config = dict(
    d_model=96,
    activation='squared_relu',
    norm_place='pre',
    positions='rope',
    rope_fraction=0.25,
    qk_norm=True,
    parallel_block=False,
    init_std_o=0.0696,
    lr=0.00514,
    beta1=0.9,
    warmup_steps=321,
    batch_tokens=16384,
)
Each number is 500 + 40 x the weight over its row's rms, rounded and kept within 0 to 999. Layers, rows and columns count from 0. Numbers have three digits each. The size before them is the row's rms in percent of the matrix's.

# v: layer 12 attention value, 192x96, rms 0.0563, rows 114-141, columns 48-95
# o: layer 12 attention output (transposed), 192x96, rms 0.0696, rows 114-141, columns 48-95
# q: layer 12 attention query, 192x96, rms 0.0561, rows 128-159, columns 48-95
# k: layer 12 attention key, 192x96, rms 0.056, rows 128-159, columns 48-95
v114 097:468542530579475524443483506482540490562525452469509497515492465527466435491515534461486468573470537541483549485499562528539584488477486487528517
o114 089:384494544457537486535507501497470481472483419466481563460519515526473555432479473534517474463525543506433581436558492467537477420514539531531478
v115 098:593451517557492502448545534522508575450492434504469564468472519420556511453472448501478533555495521464489479473493467510631565448440491521510529
o115 114:444509509604480475591502432489486456550532457490486526487510526454532522491519507505520476439541456491544461450464508547578462501538529519470507
v116 098:466467486364497579476472495509516418536464515520504455503451562576473539509536530430483509451511474555520481516452473532438498514549570484505486
o116 093:517493496403548493423541530508510560518460545542489425528488511466538454494474501537503502550471467485477474489523488476437531524504498470513493
v117 095:428472495506407535471500539491488447518609564490520486517539479521490518500544421457523553469499515552495551488435526520394522488493482475551493
o117 081:543406502453486537509510533560474508532450550419432508464541586492480483480521473507437518523419495505446519437483531519512467472546540485518492
v118 086:467564490544493452540512500557463528480418451551553488512352523545480503424484524471427505566480543472484522485512549477486491541468505503509468
o118 067:498488504390517521486468577533522493497527479507469526556485488451504517527474450488472536491518553508522533597462525556525537597481445579554501
v119 106:574412537447546420503486529542442495473539461474489550452497532571524506496515456464498518504500505524520490486474444463401523506487516552507520
o119 091:586529497495426535476493456562551492499471519555521459524513560474540467495474521490521452438549443392551444520502548478466477543473542513463468
v120 099:547420532513515491443432617490464492466466508524558501519498505489441449500529433572519492461492496503531513486522461539472546490405483488504487
o120 098:509519450494479484469482503554544521527521537479490497531483482467569507488500541468486495505556478512524509501422506538502526481559473451455504
v121 107:632483458506496460462499520464473528457537482457449510510606455483575458517553559543476516486519496419534511516435541474562457520496488466470535
o121 102:555529467487472519495524453536521512520512500484545541464481541535458517459553461455561517432540514495542424494496479468525500466476558564471451
v122 087:495522535468489456562489477431508422551486487543508474493448518551502469482508541501518553420541466520431477500459451476465385530558561490447534
o122 098:537519518428504572428527502515518528459505578521480474543485451497490457541450454506530560571505513468525462490487460461459544558509402536564542
v123 086:543471492412496486543506476614519481492425509492513484498455558491511535433445472456467553515565482537488454485530508486427536530552487569466507
o123 109:482439432513450532449502503494582540529476523495501514479480494495513491517481470461488516524503443490549478601475541486438519493551463451497537
v124 079:545457492471569524459510507464457505495596531500453514471514474462545531478528467482454471458462445472567503489461458505500505475506453440452526
o124 085:584466581501513467579508529476523508518471473461503451551581534445500389489579449486498424479506504490445469489508519517529498510413586487485433
v125 089:520542566534490422492484477513505520469506481539472545463530517396438455540553549506486513548571403571538483451542503517597527509489567540424551
o125 077:505496490505594565475541486505526565581523500459448550525459516527510448552438451563482507422475525574546446522455500459499519484594498515533507
v126 075:493517533440492479533510506461480437483543502584506454502491537474503460516535490503521544446538455493510540454498455489482467557506556502429494
o126 108:564508480498464584442516467530510519500478580443452511466445509512501518519543485537490536596482469494547417524434541515463498619513403490472506
v127 080:426463457466489447457467522524491485545511515521440482491490560553435595528475471537548526477472494504503514507483552560443485470532571412505409
o127 089:551514527495494470485513497476467422433506520435487455477578520485518478509549560541569511454512420470479559506487442493441481497534529433496450
q128 092:539431460476466510445522554477462578491578507466440466486501467512497503476465519496422478507573472573454487464529595480523505497488557493587451
k128 093:486479477446499468499457461516460529432455568464483474452499530506469558563462482454517471545489520542511515486521479500569545435486532579416586
q129 119:560432480444495540422504560499477556521538484460548511597475521516499511446484508494569463592579486537464545471505505467462558495443533509571554
k129 100:517513522516565428494518506488553532560466523550493511513413432511476465620509431523447512501528487485424533460475459539459511501499528538548465
q130 071:587507503473483464498584520423460517450438553463456517489506561478446545449479540434455491491472535482423476530552506527531548486455587530475469
k130 114:512482470514523527536526461533426483403564503435520510471566505474531480494457568479522475498503487493535445585541483457497488513462509504458480
q131 078:443460505489512520443437512463517563530532481533549478477467506511525514515556434548497451499503510525520491451433443572505480455450424503519537
k131 114:529508526501474546469469510430516503603510501519455440522485477562492484540555466541528490489537487512485510444447545565452487442482466475541517
q132 102:467476506510475487585523490492506501432477494504520464447584483571548484545457435532494547563489467488507517524480476545506416484558585582474520
k132 093:494523464517468567523456504533551506479456449437496515456519537552501501486502483558488580509467581542547472494507508505496517495549553510517516
q133 083:453455507517466524413513523475469558545539555405539546524545497498531526423489515547507468512465548514555506543530485549487490480518548474511430
k133 060:470541546467535404508490462470530507539487529535508555516501526436477481479455490517475566478516567476497457546506488423497540539543442532452459
q134 121:455519512484516418539533435451540526487466548584452445377523561505433519555515514472422517498496459471492555499536493509510491544560530497499423
k134 054:433470429527496518553505497505495530466477437434508519463528549501487531523430556463485499516559481454552449513518462483525487484521519465457510
q135 126:561447478512533539476447545471489466513495463415535518536503456462490509493522485521518480502517570540498460475499489554521514443485539473480593
k135 092:482534553532487504475499526475475481513494536537505486533531480542522583522460475518558516506450539464492512412463527541457489485467474534526480
q136 113:478429506515507530449473485528466590454520474532518473442484495524484574536527446549507448550511546417470507530457457527464516525485506535500476
k136 124:537475540540523516442498524453463581504460565530507483538496521467517519505514438494513558465498550414495494468520526467433558509500455561489467
q137 099:533462510505528439512501504523450539491434508464413531442520533496448494525523546474478479572475578533542524491535554532463504537516526450495493
k137 106:516406531526494531463464601485494501461414445455549524544547474543462541550505592523482515588495559495511495554523462531448489497489446460491551
q138 107:581479539463465478480514519440464534499456543430429419443568492507453445516477522384540527498530488542466525515524518518462458510516545472501484
k138 124:478468496473540529496464594465445460511478432458515440460553505505475512550501563538502486527559517524541492548536544569484508487433480391511498
q139 098:488494557491491489500499527511522449497507549529493449457440552540546528510569512521562537488530509532486485472482573544458472526495425456515459
k139 109:563498518565517503509497524460442510497552473530491469512468465505492515447488473397552542494505557503453543476503539473436546572506513575517531
q140 098:482481495439525566554540487520494527479524539523493523484512503480467530536486470500511501410471451593503409480441482520551539465520454529464428
k140 096:485482430448537508498476400514480511539587521537496427500475373544478545431507499556563546472485471567528507517499478484506497486544567504493462
q141 117:482455528523543489547494474447430455463535477422426488417471546506390461501506527471453436510461559561481472483579515571484528470494527421523511
k141 133:520451479418529465530511512492468443455529465456497474466537507560471505493497611481538409455506538512537450550506527530469430490469450450571536
q142 093:567531513461531511475540505481446461456449489491402493468479516505481494491524570416489463535475502483496513506533528507494446479473419540518533
k142 113:593485471428525583474490488483491446520489454478495508500478466508461498471525579508523447534569538475424511533548506516499504499492479433527518
q143 097:482460478455480550485541476486514538500552558491520534457547550511502486470507540549585520479578492473521456529523559483449509522454512457499477
k143 087:463467503458502442528477406532476535511540571539560460543469537493476495415524473475552483401436580502423509486497493476474514537541441536480471
q144 101:454511414500501537519505537480470523437533497475634520471483493547521519513550429531580544517550500470517528574495516472452477516512482538537516
k144 106:468493479451464465469508465549500486428493533465495480423544618501428463501553468500523463475443534573538520540472451553533441462482494542506497
q145 094:472504536557445449521483575575525508453491453522564461502495550487494541466472533504518555499480459551501508527478473512461528520495439462447506
k145 102:482484510625481451536549536611484479501487599559468515518497538520458561492474536468522502468408464456498539515506540570430487519534471561459472
q146 096:486497494489527513518491521518435523516529519494526509514624413434428506534473511451527491447502486503464509514522508443469502532479452503435523
k146 103:463519453546561492513473521473522499518553421482492528467500445416527545440502411505446537543481550455502526521491527502486506552513536523522583
q147 104:536572495541566466501452469481562555527514477441506533501501546426557545551473511480480526513519415502583449510527488548551526460501498573520465
k147 111:540537550543547501488469473457522508567546462585521560560436464546525455482428447382499575525510450511503487554523428478499457515544510513512537
q148 097:440515463493576483543452450403545490512485451524500439521439446516526518563504446445503534492491486496572501485573476497509543473524523547447506
k148 111:480456453509572515502507509461544437514555436458444468492487558533455515503548518436490473534542498559551433513508514484554489469511471489455530
q149 113:505530610483508484584497486504506518483462463503536511478508456471598546491484522523408556543514501471516499493489459513568482526478574540521491
k149 113:539496550491473465498512531533414478520454567485537513544554462479556484472450500558506481472435488503530544439570466516474469497486548598495522
q150 108:510414509535585530578492464519546551475409430533467489496543473564456507490517416533398564546461487494480566504446457538508519550522467482546509
k150 103:495418420530470520453513541475486539491539567497487531486551476479468552453588520457482569505555497461548489489515434507457494465518497504433506
q151 098:415530511511518489474573543621556485521521509516524503603452499447495459476548479597456481532433463503508500475442489474537524512560509539483543
k151 118:521567478457492539491504502468453472581489575538512549511379467446525544482519448462461547521474471470483525478496481423527454594531492474511482
q152 092:606558507543434461532512520539457506508506510527556516513567432477499540476404508457512501471565494550579507552510510497511476464473548451518491
k152 102:506524534637506468543517476490515475519513442513516571512558520509567430514406486432500550511459494498493507533446464549486503509470542489454537
q153 112:543477513523423514448449559511503524471542508457521497549513515590422525520490504470549539535493399516497581523501432526383488474450471499570514
k153 110:547541525574510448500536484508436527497450474501498448459473523506523568477533466498539563541520530480467551507498482537464431523446529518552416
q154 103:576494486388457529494548492487452496459457537578511521470475532505518496501484459489454527486496494477487516473482532516489533538549580485547515
k154 093:459465469453519555434516510436448521422479478452549476467554579425574460600542558456480467523552567479532456442500489539503514486503518477445489
q155 101:581551519447457563478525516481473473443458503439421512493540506499518499516466545508546546473499593414561424474534548491511426493495492528432484
k155 109:557521439443493503477459562513526420500447453506496457524525507491451477501490555523530444581485563511457472491550517504532570484501468511469536
q156 106:493494440541537480496531534517454578444495461484467542504476503532524488485467471512440479541483578412503561432513516493442474476449438520506512
k156 085:571480472534491478477510517477515495520439518501489573424538478565497470494547455556400468620489464510546469513499448492499494457457490507467524
q157 094:568531479517485499465567477425498476516448500422436482467493535499458452525450506491456464433436519509509493463571527530458578566486561506489542
k157 119:454503467451500522469528538529493525452483462475521461457446516524524496513526573509480457491513537480502430472493493511490483542550516482455528
q158 156:596550472485497544510517426449428563503517544545463469514497478524599472500468478495485504468520518407480488506449460486479544578508542542524478
k158 102:518533579462507471492489557464419495513471465462521503485489507497565438515557491512525440548536505447480428472499515528505553530438522500491513
q159 111:571506555472547480510511499506516555596525504471416451533428469530544433499520511545448538526545423464523505484515506500534454578471554454529488
k159 099:505556499533510482461481581444551435480491523495472518478487498542518470538528481507466492470524496388489475441575453469556526561502516472488511
v128 089:533453546551498420481528435556442523531524470501457453479511417494528456481583526496506488494408491500536506487456511477468481490495525523547517
o128 102:502470448518488476440512543459543431552536520434502528517510561510499510459507543556505553491532534527506474510483460474509492440495495456468434
v129 095:474491444480459606444479553514427584476506526549476495496483572572563511408452470509544474487539496531547560478511483512509516473497496527486484
o129 088:496515496491506477470476492510515498500432474431470527552499501469477492476540530478466496477491504459541495447562515497501564475525499479403460
v130 096:552521545603457507455528575503531498564477475461479534537481488475567602474478540568518550472573503498454463499546579471458523511537465471524436
o130 089:447500545461505547575465543437553513495547483566479478432472493532473480477544467503504500553492491548525594472517463501514396404474562507475478
v131 092:516476512437490483493533436502442474481542473458461469422494481582533487527499553512533599502522470436445451488457451498484410504503506481519517
o131 093:454517468535485520487492460483505467519558479555507409526477435561546496526503469486517478518503505532501538499500489419583518453539493509529496
v132 090:520506467503423440441506454526504482510518494511543521411460550486460511582537506439489484487475489576542521511480494510534480499452441480454470
o132 097:511559530492491516456429522556500451477494551523462486466534551408517512506503563515578503457527482463456490540452505552438512592406519506459459
v133 107:487461467392499516467485563478568517545524533483520523462469537417416416492530505456437534484441509500385466423527488479555520489568544463512459
o133 105:566505471553487528476546430486503507473479457506558495530471527509505518436566488519488480507515436539492526558486493583482457563527506481516497
v134 105:549507501441485571498462540493512495476405432515564500504481555589534603524465465504456414548544484494479451521570476532557506488562511521442564
o134 105:532505511519563552488538472571459490487502541488479486449471510461498453518471512512503550484485492492474591514501504505520534506469536476449528
v135 110:561491471480591405532510523474461508485571541486498455469510465459443481466471484434495462453520432481535495485477475497508521480454512453544550
o135 096:460546555515500517522504513509545518515488480358569502497481539540547457533552552524490433515535520522400466464549508521480513551500419535461498
v136 091:494466539488492590535520453427467536483532504542454504547581443529494554497475481529495544547489531419450541523466494483482540523462505469481518
o136 105:514481494516492519474529575497529536490542507528513468519445417549431583511425521529504519477384542505501593514549497592482538483514475502462492
v137 103:455542526450434626445487533473541448533533455530486546527551532509430502458459423540529475582478529492481487505543495474491496524508444420492388
o137 092:600437519505520454507472560520448535420508534508500449465477491470487497434543481481488523481522543497514603544488512526477534553471487537572537
v138 093:470512484520510473535504514519500502477465599488557532483504479485527553553507504481579493575427410516526519485511588540551581529496524538445511
o138 087:534539536483497468528515385499525475463463454523467519444497415564578486550460572510516519546569511504489470464545562441526464514505410524521519
v139 099:478483546552493476476507500544517479513496424553514472538520473466553533460441487493446491538433545520595530517488485548503483501486490531534505
o139 111:558486524518472530474535623519499536450489529475517520548516529488448549545443508551536535521544560448454494509452539536454517498492494521461534
v140 088:552473537548564553528473470517424477513516542498504455486421428466543587504468520549488542452538532589572464529461529485551496479571504507516554
o140 085:468523534472536477526494491526527465504455533411489540526541520476536455530473542486570441499562491453543464532502542483481499394533508495468511
v141 085:521549519448496582486526522449582501504462504451489492552537553519479533426485546588491584505558532465422464493527455429483486505562483514519555
o141 088:515483490489517503491511459464509517515485512547520471495448380527503463459520436495421465574442446532507569494520462440537505556560507533545518